python train.py --n_layer=9 --d_model=192 --n_head=3 --n_kv_head=1 --head_dim=32 --d_mlp=768 --vocab_size=1715 --activation="swiglu" --norm="rmsnorm" --norm_place="pre" --norm_eps=1e-06 --positions="rope" --rope_base=100000.0 --rope_fraction=1.0 --qk_norm=true --attn_scale=0.177 --bias="none" --tie_embeddings=true --parallel_block=false --init="uniform" --init_std_qkv=0.0361 --init_std_o=0.0361 --init_std_up=0.0361 --init_std_down=0.0 --optimizer="adamw" --lr=0.00255 --beta1=0.9 --beta2=0.99 --weight_decay=0.23 --lr_head=0.00994 --warmup_steps=241 --schedule="wsd" --decay_fraction=0.864 --decay_shape="linear" --final_lr_fraction=0.1 --batch_tokens=65536 --seq_len=2048 --doc_mask=true --train_tokens=315500000 --steps=4815 --dataset="wikipedia_en"
Each number is 500 + 40 x the weight over its row's rms, rounded and kept within 0 to 999. Layers, rows and columns count from 0. Numbers have three digits each. The size before them is the row's rms in percent of the matrix's.

# layer 4 MLP gate, 768x192, rms 0.0775, rows 294-327, columns 64-127
110:540499444509509563519497485521601507502510553512482532499559526478530543366487499483458591502489509432492531504466490505473519500518445494567495530540496461477615444528447515543472522466511540
091:492526563498483509560461492424564439461457545473447542527497528504473563426448478442486487467558512448553473498537560443522479513429494577555451483461514517452508497506398549493523541553504531
096:448520495482513530476560482481493439536386479526396528540487582449447450517547529489532500497534482471524490473479482444526501582492505487501545471442534497463473579495603523489469567559485509
098:446492507463505541521493534475533530608512496473525510474507428600496484511484447537547538509503548561439489450472485473419534534432495523422537544539504464483529468524452498529488576442522518
092:563526471537448475468560498537436459509458577514468463456493500435535466462427524536510537518492486501485489445453566483533517483465570485537527509512462564492503443586436480534493577533497490
104:481503473494536513469458493551498522438524484408494460564549484528429482539612572520529542487497503509502510487515439480482526534593539577513506532498470476519517531482455498435471559538491534
101:449487475533557482483541473465443496469460485465481466449469527452536509404457478452493476523497538509431529558469469496516463483426516523496493505502556406449501552520514484507450489475460473
098:524493544476472495523512438465555422555530464529489475492577482471555486499436510533471544566542520555530504528491473501541474484518460466520466489494579537404539448562518459493528536421424516
097:503489491541519452453510542484499516436556560518484486483533485450492480489535436518480494521446515517475542509474516598485435487395477506542574507533472408554574476559503504502402516487489480
100:465508513576465424521524497415454468508443469488514503482472534530470485451399562490471512515533477435479479489520533441415451416462471501447470522537517519459465546446482458523511535485540491
108:544524440517528505538531485508477445508467505487455467499583478528554549488432494468490529510537491453576530439413494574469521532552484525480552492551543547551546481514528580535535513504489515
099:465587482525560579418481506539608541463528494497452474503521469504488473527539521509469539528556498461490482554530439473527526462517529499465505493551584499476514468512450529527499443506451604
091:559525532508497505476538520500463535573511433527494516425540497470544524505522534416492494573482522489406551440473512495528615483472449538516539463445491457467523410491436454456487524515532508
091:439520511550573534480485493488484418504473475482486420463546412529480526503477514513464502519521524483410465527500509640435544432543509543543498529458536506523516541460489446513505513478535555
115:482531472466509503433520519498488464560525504552542515472467520481489478501494586470466487499499530415524509479537540494552527511472482497556571489486511500513486447428524476444450450527470539
100:532515522518423505495480538560448505496481532538470486460506574498503537513436560511483528418463435537477542458506518463498533523489426531484432515470520477496465509517476425418390516500566520
097:581520408522528481511486506473524516511511505495458471426586468517540510529591447594496499491484561522510491551558491543546515497514468534471576575594442452456608458503471523543567481449548491
105:483498494498416444503490535548588539559474507477522399498453534548423475452452497512512568486518504479522561510498497512447524491570555509479483532505461451533474506454500490456465543490474529
104:511441469457517584457503401510468472515537527446468559449510515523494483523443460454512545504516401457475519417487552547531534518480556514429488529510481559483636503574528442513536539416540463
100:521535523487564544512544431425519481463521482474527474484450449516537475408475482521483512486490509546489511458477525551479481482439494512545545554466467452453504562482597528511504536481554491
089:434515545453459439539467449503559494558546412492533498410552476510455508464497498551485517565494491546406515491494483448444464498451448472478544426519555532514449467501513460518512413582469506
094:525557507548453500478429525508463548546583531485548418559507466546496497544474469537464512486504488463461442420569527529567513520514479490474538528511508519493469420540511454469452477478465461
095:538523459567502427496508493522551409510493462577507495488519519431559440487516490475472494493545497474474468464560566453480471468479483436567497472501493522458512586529518473436524494505533563
099:517583567512477432514424461485509472441533509495512446510440489465473488574515511577478507484483514519479567498535490452483404540520494481514564514493555473478524479523551504449543577495491512
090:496513488568446468504492485538556491429517531482483546430534521524517471440508553465471529555473477560456542486498525545492419424517540454558476504493501534493513514435483448498583548523497497
094:509482479495595520528529511483499489510545536489469505461630470488434478481536443535474500431439390467417549529564455500498492498511467500466519492518470429469518530483526496456529536513583482
098:509530509547538514541513492512557561510411461468501423550570502445485452522576540549509495509512456463491484529491497545460502468439519437481499585642481475510487483488438455579480501504501498
116:526532574509525544494453442503597476537554507500476535544503441484525496521493540513511572564441444511492535505451499448507498512530449544490483485537612479465557493436458432561513569563469536
088:528532537463462532528438485557435552533461425546551536521552465533437545510485558463472485488497470437512499504484492525583530458573400606499527422520522475501540497461493482449508552457535545
100:539561501517540549536519492521456500572462489575515430455529449505521571441476537470538584465439532498552506543534476458499550554538485542548531557521642569428543485471508464470525497431430558
106:530556491529412464506502505557528513485512528463524533424499520522548464485463542434518517486454469555553564550496545458518370445440433477504427559497509459432509448490475532517508526548467569
103:507556509461582526468477430505486494500487465529495524546578450419476573492522513501492542519505467480507557432510452560555535475555476518422513463585530528471502437514498512493496484523496522
096:493500491503462530489510443548484514461473479539460542527527551400537496473504516448464535521528489467560483527464519490510507472539513550550483462501508509517484461516462446524534508507489553
091:504490535511397474481516485479480521542474556481550517485465452441492429555425486551459502517477500568505464482478449483539541485451477540488517519614500446516475511565540521485539519513483559
# layer 4 MLP up, 768x192, rms 0.067, rows 294-326, columns 64-127
103:399536464412582510472543494421518499532537576523533533448509513529494544475544501467457517468533583470496500492476445485435511446483559472507523465510465455504485536560467492468507476470452516
094:487529504505525472497509474518491520475507517548473540617455512463516533600555386530464499490461473555469548571554545450570447424521463544439457487518478530497507513503489456474451472584546461
101:483508530466463404527418527386495511466527448492544467574538471562480509521473425489493524472611467385547469492536445458521476498437512511512528502473481552420490489565493496523514517535519502
096:459532548459578491420522501415461439515470490517508408560520525447559494479498549529503534462425572540478502498471489491505511558476511498557549526466514541576538488484477497488458463432486451
099:451442499514541526486547472521411528516509500430519427556399444551489484472474476419522499495505536522526470515493564462485457478457522568550542503558521566561476533530578516477518546408523531
099:542465468535511515527481528470426473514504486524530502457484568472456555500483532476515512477544453518487531539439427423548508437499527486526527457496474510567510476523506518447430565488472554
096:513495530494465477471482568520543543484473541522547534434509589500446517518473513522475484476497453519442529553581509444455515443510513545541476620467461467495562586527434543512485520559448505
096:533479469479450438456458571501547444433551469527560487512508483494451462508433517511452507481566462512452527478500485497475487423443468471549475511554471498483510444545539566506468513518475498
093:483508566555493467546492523531412505566387530481467503496581500533497483457465462482464455445472469446550456422492476487563519555502491547515498504425499521537490521384496491498471570443541439
098:549500573524502479433461475496487474480464433460493557466526538486529454452475529512469464541499454441531500573461466471482458476451453546432516556540518556420416524542405464514494470511486459
103:491553470478548450561530509444479425501520498470506560517467452532539467412511538466500476488559529440474518519392461488564504517495571490510450567550526466510526510526559520521603470449503466
103:566565483462610482493516460485465467480482513495552412481488439377469479520432544490505514534508519589463510466519506509504463530498512517536489452509478532533505518382514417436500551465494412
098:544520440518605490490452505454501490587564543528511536558484501503504434523464455453471469455492469479484544459451502524447511521493465477568514519518492510550511518491525534465531469537439499
094:474506540470472497502546520529448531498497496537539549528514537474436490483572544538531535428485479526471467475437478496448514484473539488512415509507407463530496547475468487459509519504523439
103:494501566568593414510511584529449494476516529472474521555438511498495429501515567572510470567514513531550516503517488509450484486476526518506451506562529533514476504425515518454489458540554444
102:524520533545527477518411477525460506454523558504509494463515496457522507618456504443490497531445486527469471502496608450494484488457508488623469538522585534503489524520484487514549513536414468
096:483552513549505502594474553572527467528504486472428559509503491537534577503476518553499474468460538460536453504517542512478504476514466488546505508440521470556483425475489534505476452517522524
099:559545507483564432458516498571470471491464421474501474502507485460531521502520518481580525439453558574537518437466516466479539541460451509566502499534568532510460472515525496553536483495472477
108:457512551556540447505527509542498497508475447459475547591468517549457491485521458447534475544448509526460514582455512509466535429535447477404429498539479522467506550471546520541574474476553506
101:503537469471534601494511514465464457517527479515562557458517455572503541432474497430516453457545529418561505516483419512500584532522522513449606509466550524476525535516535419427508589421453530
100:511513546506462482534508537483463524524428514464509443539583438469502537541469422538444510571456481501517533471528486477484529524486522572495465485502594465548495540529504464473484472448431505
101:479489520458528433548538501446571451521493490518483490530425492511512570475525512569472501568419597505493495447416544455460537453494499423567481514532551471504505470518495476528497467546462525
101:487486511534427436518510585586542480448504568543527453449470519463434466475525473418532487478571527515494576561416544560471448444500486479515550555494448485496507480512515499533467489506508510
104:523493469446582497519519504440463531467486487561516492509453508472460548577475389538527540511508424544467557416437435457590503528487532429463530470507488487496536504570514500466492458499601467
100:545469467442473514559489545527503520486495502495531530496556647444539506583571505589472510450514499524486506444470483519475518524564546543496435464498537565450503423494501468527492511527555452
100:581494481571479463441483541547523493540542496466451585558491452474507502451416542477505501517461532509473515494543474544493456549554490507506469453549497406469446441532421561504508436516455502
100:459537500476533538489504503436506517454474513433525522455470559442501453397587547543484475512479540493457467505516514494542461440443529468476508554486426502490440515524409491539523540472487484
106:443528501480568486482491489506574466503450430482532549524511407487420469452534492541534508543488520511467462480523456512463434465516466461516487540525512492494468514514534490459558548510539493
099:513528516548554475497482522510468556491512526478454463459514500439558539502591461516579507463428492508558447517485470484503530541474436515521557497547525502521527440586467424551505487545497557
102:501501464531514393483486508533444455475572448470455517518476486476561540452481547489437468444606498512464464493510416509531545526533478559428483542487524440482445577469424512536519490469487506
098:487462561498499448522568506486481550471518587523440493515486489501506440489519458560543515453398443548606466472512534436486507492467491503533520526562533513500497512542502549503443501534511483
103:444552510470503507540463496490543541479584474484526490511506545476525532534551502525552502529546541502508457492532505496550520522560474480408506513409496547496503487430433520507460491515487539
094:546533448482513558470500475578409524482516387489506475524535529471439601490546606522480513505483507500551501529497576429526494496492460518485534450541603526518457512524516479579480504486452480
# layer 4 MLP down (transposed), 768x192, rms 0.066, rows 294-326, columns 64-127
103:471490441424534513424514456537455522550487455536481537565507453522496537539498507481530534494505530594468484506465528511467565493494490532480502426537564476493483496488529514485475531516536520
099:451497536478512548505483421514536518471483484469468611488523451463510457491548518482485644533478489505504517485427583563476515490480461438497521511507446568518504498521467530460487459427464530
102:501517502462534501475526445519508545493525447492455534525498465518500491585497515447503575489459535606494452560497552487483527520448481464446486506580552456486594533533456506528491499464490411
099:526544467455501522479544540571534526509536508448513464480531517542463521476515584513546585529430495476430538538507528527469482577478483509557456561553529512574514503483485498541516534470473462
100:508526548552493447494467463457442510551519530454544508524567547520547506459454509533562445496600482511500475531519471453385572482503439511416480499496548512467538422445491515504501483530481445
100:524495486473473510482521465550526503579503529515505497500520476481447487502451482482515472473497529524519500472459421432497477485535528500518464425546553497492482513488477482490400515560476568
099:482557517458486529532455423480491521581507574536533492511458507541563465493496479505508548440489492486546451438530450442503486444550438514449524536514490554515494523486493546434457512462555451
098:475574457472473503444448489453515547518501526498524526564544511495484458539469570482514441474484437445478416465488500489463501483478518513566504544519473485588558501526480463398465531515512505
090:509554536456527512506497515494480430468548461519472485497532452516515569549524481517469516445502471499600531479443530467511485489474500494559488442587505445500515479490439528496529503418506439
098:541510458511537489367493499537570470524490501511539439509490556495522427497530414474517439471496556542448460544512506508483492518541459484425506481559499431538516411504529468513531427551527450
102:471479522409463495488548499449525512555526529473461502471530395513492488460501538478468410472526494488517515506473543466528496571460530524536432524497489486449495477524463418495506455540491515
100:552524491515561510490554499480511509448459468495540462465568475524457515535512466514601526485534481534521518458472475461481544418631465516518516486548541485574525446489514538463497456500536526
093:508486471448539471542508488473496448397490514593540520525497460594538476536480506520499515509474490453557481542522486509492473497492441526524527538524516516467556463534529513563469493589512492
098:441471503519446472511494410487554541511475499551472453507464502425560549529527415486467465497465463463461532533575509436556523500502511494488488503475497478482550585493530445526543586482539497
101:518454500522463468482446509512532505473496511548444450531461463558515480448483507529519504541488537507496567514508438469510455495492573487505518486494473540438540518514456462551521515535477447
105:474516462552519506457553478443495548519533511508443483481531449476471421476511488544517467503517495515516601551519464522480439537416483499455489527476507491497497548477523492463481520528464573
092:482491484529506483520480560448502515443557493525510498469494555462507492559508514452478443485514524411499545495486501512496435519466458445504508492494528496532538454419478479528542441477548412
102:538490491548458518494533500557522479538435406524493531588565536484510540493505567421508448581522488575476498497530477505457566464491458471550511439501488470491514482480427535510456581431509574
106:553524543548524538445530548434500453491504521557430542475497562553507455464500473435448411508457562468480544550523555542536440549484630480516495446509438486482519466480529558502549449520542489
103:420478555528467488555515449546541521512517458490437485500546505417478535489539540453511439492506495489469520481488579515491473475526523447564537532493567484554428531544481506507519491476513478
098:490512545473510535473445484520499463484527512532447475374492496496504526509471469464496445581480529459503536536412475543517531568511497481521498539566426508502449517518550565476559493484571438
100:475546500492434478518495484531454464492434476543474477533502452580442483494559479444530589530544543497565504545510594461530455495537423470411541544529447527539526468503444559567490442526487436
104:527436425543518477497475460490510539551480465467457482476568530482504503457508501469496373449470447458473426474495534472510487494447475467569550436510477528442538496497462445507459475492495492
102:477434480511468484495551415480441621567511572529514487520468430505534531491464491473456563474443504408530550523498585481446530487517509540461532515507505542451523518528542448449473446557583584
100:457502499538509521406467487503488533468520562543549469456507506494520503532541441477426443503443470520464496485520496586486535453563516474592492462514608514505471442487438403539474558487518499
102:449426509524522502525428471490430570509520436493550529508524495518497515597561460520441441539435465458485420481531480482443485504490561529458494538574604455476416486480478480466481486493473522
099:503506496494549562486467500480514522459456483505498517519504456489526497466458543505468364511506482562460466506508463419576464544524536539463590511519434466534501512471518583469518539559416580
106:489465470480608474476528539462444484484455406602493487489476497520466503446488514535462561541483589582531481512534536493478499495508494424552534547496490427495446573541444494469555460450528447
099:492554567501533438440506521486543507456518525472511493566486445540447485430511533512438427538472517545471541487504489462529568430435421550528496519467531506491506529478475479488475478564524528
101:475505532503523452555547552483561503506531418405435480522605481540477574529448503498543535474555568471532472510478506484472486500494474509439572502486467488439535507475475498443478487532483599
100:508501508545470489537488514531518550563514592449498483541506547509517526450490465504447424518468567454481503518447436564494533475568476418546443404432519599398444496428493511506461490495480525
101:539502468505507450481438539530518508507466490470553521459497432499468579494529506563485516476574534464529517491490532526433490526507574492502449463476499472540513466516542469455494535532390510
094:446467478519418513498479485482499486490500566485528542515518500440491485534498608486474521486495533553553452518479580470528589550516537557469443502541544492442485407590492512538530420487494503